{"hidden_size": 256, "num_attention_heads": 8, "qk_norm": false, "init_std_up": 0.0238, "optimizer": "muon", "warmup_steps": 200, "train_tokens": 903400000}
Each number is 128 + 24 x the weight over its row's rms, rounded and kept within 0 to 255. Layers, rows and columns count from 0. Numbers have three digits each. The size before them is the row's rms in percent of the matrix's.

# layer 14 MLP up, 768x256, rms 0.163, rows 749-767, columns 128-255
088:128141109123161148127133098109123143144091085115116141101141104110150083138148164146062094149107148104112127119116120115092174169132164086112154133090141145122093125157115106116154078167143141134172120121159177149161124159185141111126166123121117131128115153129169137115151104154117138106115152140144169119142165123113114105105089099160124150104147097142140151087102098144119163123093
106:178082122110151181132138142105171110132135118096135129139140133138125150149134097114118126143105146119107131127108149147116068120145098169126097122145140119119105155171094149127126097106146117150119149122191116152145118139107098184149107088120110109142162091120121097166138139122136162148160122160065138111111112169144135110099132191138131129116131151151133142123145109142148135092149
093:095109114116106099140105111119078162129129106143148161131128147158109132136092146126086146099114111124175121130156173184124121130139161093120116152117123157133127125171092148123117165142147143066165123135082137141116117091108133119179130119119138120111092138127091131086150067109096125141094133108136134117121060171111059117100141115126139169075171125170135155117127106145116110114136
093:144143160137084106131080107181171155141109103110147097119149102104135135159133092129125146125150153097121130164125135137123109143106115109115117123083141159111202137102084104158128110143097155114083090144101138109127166115136110114167098151136146125115108111159127138119095167139123105127146095099159138152164116140164130119089120136127114113164147123164084116165127128096127128108120
103:153124133140150171131157135117107120092130103154077115127108097146141111107166107117158129143105160134147131168113132144102131129108160134101130164181145080131117114153120128164143127116133126122164144151126137116144111137151092127162135127105142123133160096131139152136151146082152146111129109144168121139145088139180161118127122160130092095108152115113140153146155122126139140151106
092:139146133111114146089127093179138121097130155133126146099141131176137126119130102135142096147117146156112094114126113153132146090123098145140107112109153136110101130072131112133140167171128158132144143159129094126133119134181180119135123115097100147132110087112152148129073143186122149072102136135150136126161119118124111090125103115108161149176151095144171128158124087157132145115105
104:130102126133130138182129134135102154130154139098195135138131126132140124170115195151058104066114102141123121129156123159140144118181131142152125107108142124136120151153069153083134133104113191155116090149128165102127176136150122149154145041102127114122109115105150138157101124118154133150112106120109127135123118098096138104116056136115068112136105137137115137099111084113143110127120
105:062138116158151109120192150117139120124144155126099100134116084142133114131140148094102110103169124094123133104130156155132146123147147083178113125144085136122190124126166082118119125134140124158104118116137156135122125123133163128127123161145113145114159134090149129133125077121113087112129100165097141159113127091156153107176124137163145110120173148134154129129096116120122124146149
098:144123148109124098140109144128128159130133105130114147112102144138126162119132133144150106130157149131095152112104128153160144118181106097131102136135144129098111127141138142099142085111140129124157116123087108134093090130123092130095140118137085114128135167132131107101124126121182135153037139118125166098110065134149108117137118151118172110129162160153128125049065120132120136121148
094:108105142126136070092089098117167142146101166085136099124135122186092126174115168115093090131124139133103109124098132141111159143115079176119147122122129146113089110097111181121123117122148130146159096108093125120120162180116132093121180142133159109142169108140146102139093147143152148158138143154109115114091119130109113131112107093156117093070145147145097107169131101153137124122137
097:130138105115113113120111139156103155143101160116135170127115144098132125112133111186102115091121117101121134171071124080147124098122090169129077130136092136128134155111166140154143122091146151106169151159118150104150167135135095120123173140134121144130111104114167117153126103133155152127124126107137173132118108099126133130106145139160108107141107122141097115096131079125134155171127
105:103145098154131095096194114106135120121161149129153116118124136184158168115147178170085141085150135134130143180192112105147127134153123146116137152141065128153140123127143153126130121169140120144116133113126147101155141123143103126145116098121113102124100150136102116119089166094131099103123114122171124131141160131157156128130128121127116161101114127123115159159087113169105153156138
100:143125121125146114137112101158138156143125144114163112109102181144131117131119142160154154120127108139158107169105174140119139161117158157107120133114122081102091078139144143155111097103162112142167154139114143153130151116138127129170106087102115119163123103131101118074154098144137137125117127152149082145122084110123110117115082088079111129163137141140116160098095123137108176127135
108:119134178106130141149099139098115158090090147144147106116128153111139125145129151108131103170157131142150124153131119128106122134164138092143135164143147124153092148132138098130129137106106156109137109125096168103154137154143156127126178164130112182100122109101152102084137156116137157201099109107136126141147152152094138144121159101133157164140120143121119139139132102163124142164162
108:086168112175118121157163076120141136149152125136161075135129112088115101128135136110182094113136152163174166111154122136099168121124156141111148122150166138148135137144129108135131143115132154119170116123106118123100097117145146115109139154146112145144161115065111108121121158100112134086101151090132138085154152166137111114142117116126119145089148126182150116126122141137132135120140
103:141110112122108135105166159086135154088173145143110089151111141115142166152184129124103149166137152141095107110135123142149109128129152119136158123134142084153158085118123122110110085102156121113117121128177115126114155148125115110131144077162100145140122099102131133127087133116121105131133138140161114157114113194164102140125104157083152143082119113124125158146149094106165159142131
104:086138122133149190150186092101112126145147096138112110144103077128141144155119079107131113139098153128100149095120169091102162123132148110144099134099116093109082117146105121116107117136092136159153140165090129095160115128140123162166132097102141122143133130111088156159159125128095127123161146127143107161162109130131112094139117205121162111135166156107121142172121096125144078124121
105:169113167107100136140105168132123103135100129104141104155081119115173140129116098115125091112119118095098191137110124152122105089149109091089134121168129085117148149137143152155112127132094137073123181084169175094124141149112146134099163164098132099169111086158163109108148155154109139118130139154121090127121089160124137120128117145104102097139150155150131143112115166130104131111072
106:069050108157124126162135098138136132135131088089126146121116111130130106106150162149088118144145124100121136111132129141157103125122124137141155099137120160117150118105117155123105151118130118109089156134129150114135105109148141116140147126184107134118089157142138115117156073116147150112135128090112147140109150133122139153116135141132118093081137093141110131155153121133135117106152
# layer 14 MLP down (transposed), 768x256, rms 0.0596, rows 749-767, columns 128-255
094:123156102130132134112114125204138102166126117143161145144134139104128133090128094124109139119161145120143129109122120159140091094158126192143131105130122168066163067124119124086100055124118115137120133129107102098156138118086148145167073170147147170145097148135109131161128146133112125094145139132131135159109122100155150144136138115084144071137112168116150113152141171135132106158104
107:118145092137135106099123150113101165149091125149128141163115141143132111075125131125108135113132145152174148130136137131119162098082162129137088136116113139169108137117135099161144123121138109116120142131115150113135159149138115081135164133127131142107127163117142156107100123115137119117122145163125130155120153118134096123178155131103134132118115105147111100094179103137138123164120
089:127083137118122098103162115187131142174125117118091166128140093137093145162116129153135109091072145118121148119122141102140106109104156160147140087141123082096133142105132109125103129154145134126121144116115141112118121134118098116136109148125094110112138125122139126154081132163107172137134103117112154121141167122122156128114150122143127145115110115122134081158114144148124146118172
097:146077162110188143148172093111118050149131123127079152131131195172131133143133137118108127079130132149138126154082125130118166107143145143150152108141152145126120117138158161142121116117140147102152123087115130139127131139121109114116162106106128124103171096087126126110132115109153110134152189189116111134137139135128152110163086146149155079097123132113172129129116142139109117133140
107:103132118134097128141093147085153125122156144114141119101146173146105156190091146155131143108151134107116121072119110105138149152154100107102162144169120111116102126129133108164103144121162170084153183149125134135079121117132137131105132129124110097178126125129097131109145158154101159124129144135148131141080170129143108099108153148153146134118135134123178116113135126108132129080103
087:070092103129173108128142130105057131155104124122144130106095127088101155140145172136109150122155147127142161126138140138161090141089123145120117112174124143127130110198149161091148114122135148119146120121093117163175151117124103131110106141122129100114131201155123152124125110121132082157161090135083143107071139095155128147154136105140099114110139166119128112142115115109095140126146
102:112114117102158113067144158086115112134105140121106138105150079140137102142149091109168137175121122131143116121105097108144128122098098101145119124128161094149109132105157158132096134123131113125137130124115128155117102129089111113095110141119104122150118110186118105130103134146127137074144149108121119117144115167163121152172179155136125158112076154142142127172137154162118135086136
109:156128110117136124084135134099091112157121113164121132120122118133140115108142174124132123142126116113161133154143128139116124112157145088139142091156180096128085132146136158114127097107119088096128106121114180143140118150107119081118115148151156122069144157135149123116099115151148093147155110121134151143077157181109114180119143181145107123072106138118124158066140146149130105152150
097:100141104166214152128143145158151112190162133153100100114138161156134146156141123151116162154138175148123164188131140121117119108104143100122132122111094089128125125075127120165124090165146126122095139115155128096112109149122125110177119127143139110128107125098096135124110089121119100113126125138132130140154124123113110154126075120101120076133140111088144108128180143115111173140196
098:125141100117128071142168117108147126113112171137162167134105143124106144108169147124142116128137142111111144115150141109135120134120184139177115145147142124154094140094130142160116098163145156096186111141111093114138135156174081159107139109121153117152080152171167097088137167144143100130118119139143103148159098152111160084079123153144095125161127172140175109152118111116121132129151
097:164116166134145136116133116111133135139130114115100111166145093119119150137137121113132132123048140113176115106174093173143114145137071122087155140095120105106125108106119148172146142136104158091121129167147148108105132132126173142142072140083104141113117134121136171086109151117143142138116114154102125117132138106112142144116116155077132134148098137173136126115123132126092113107102
100:138103116157129098076145153100151153128125113172101146169097175166129124112109117072155122140122146135103166106116118154157092142171103069087121113164146142130107150109132122120114163116149096134138121162139142127102088094107115143122148115094108142193128132143129148128162112118130123157126138120132111113119098108094069121076134152132116105196150125136131134140105116158146076125139
099:119133129094088130140139111128127115119130174128107135125158126128143147096148119105120127116148124096104110131144117133108114110098110138136141124139168142134152172097088122117182117129119108138091106120100112088159118139117085106080167120100149127171128109155125140174085121148142135065153153117093144077161156138135154120132175173166113141150111101120094157146149144061136141110140
113:170132121129144089139085135097152099160129161140124121130122132095143109123165132118144096130130091118085114149075141111111157139102093144149145082095099138093134088082152100115118125113183113143133102130136085093147117156155103155131096144139086135129178133074122143164087141114090119140124133117126188112112124111107155075106138149115141115108160085173124098133118164119111138118112
098:139081154103120142075092170113122111101106128158125107118142120170150113110102116092103147157102131123127134114116088109149077106134135104110179130129145116132140116146106197104086150101170139122158116105132154166141165167118110143154147082149095125116133130142126141105095107123135106114169102193130110138135093124105117113133098141120123130162130120126140125088158111112107140076162
104:160139150096140097138145186119132134168105117158141130163122124153128168122091126120137106137123122110093154098080101134097162118079167122133150098189103122142114146160099139120190161146120140122142112089107158146133142175142118117150108075117115146105125169116130130150179125117145185133124116149091129109108128082121108134126143141096130112153130123134107108116102169150124129066103
099:130110182160134114126059156093130097132159162111098146120133136141135143122140122115144156117105093135102064133103104134115121133113144130109133121171108132173181132093118137160145122164141156127114075102147142119106133121136155120171111127149167157144067123207135089105113106134133149122135161130109149112128134135143110147088116119134138191096087069149103104114167136145078150139129
102:065154143117134130119114133150092141107137088154102175140187144111124089138103157121163111135157160122081098116163164134131177173139150107125143164123112183122114158180152143137156132126153164149157093134107148148125113101157084155082126092138156167123095125086096123114142095131080072130136092099135153096129149119102112110093141124135171125087133144109153130124088135158105122149126
102:129156128103143132122149178081171116128134166145093132163133139137132132130098107157131136125110094121137123146136108096137102126112132146125146158153137088125128183161138112105133118097114122160156117128106150139122130090131147132123131105122131106154194098130131138116100158135090128160144114137131109092128119134133124137145142152120130152161087150142173121092092118127089145106119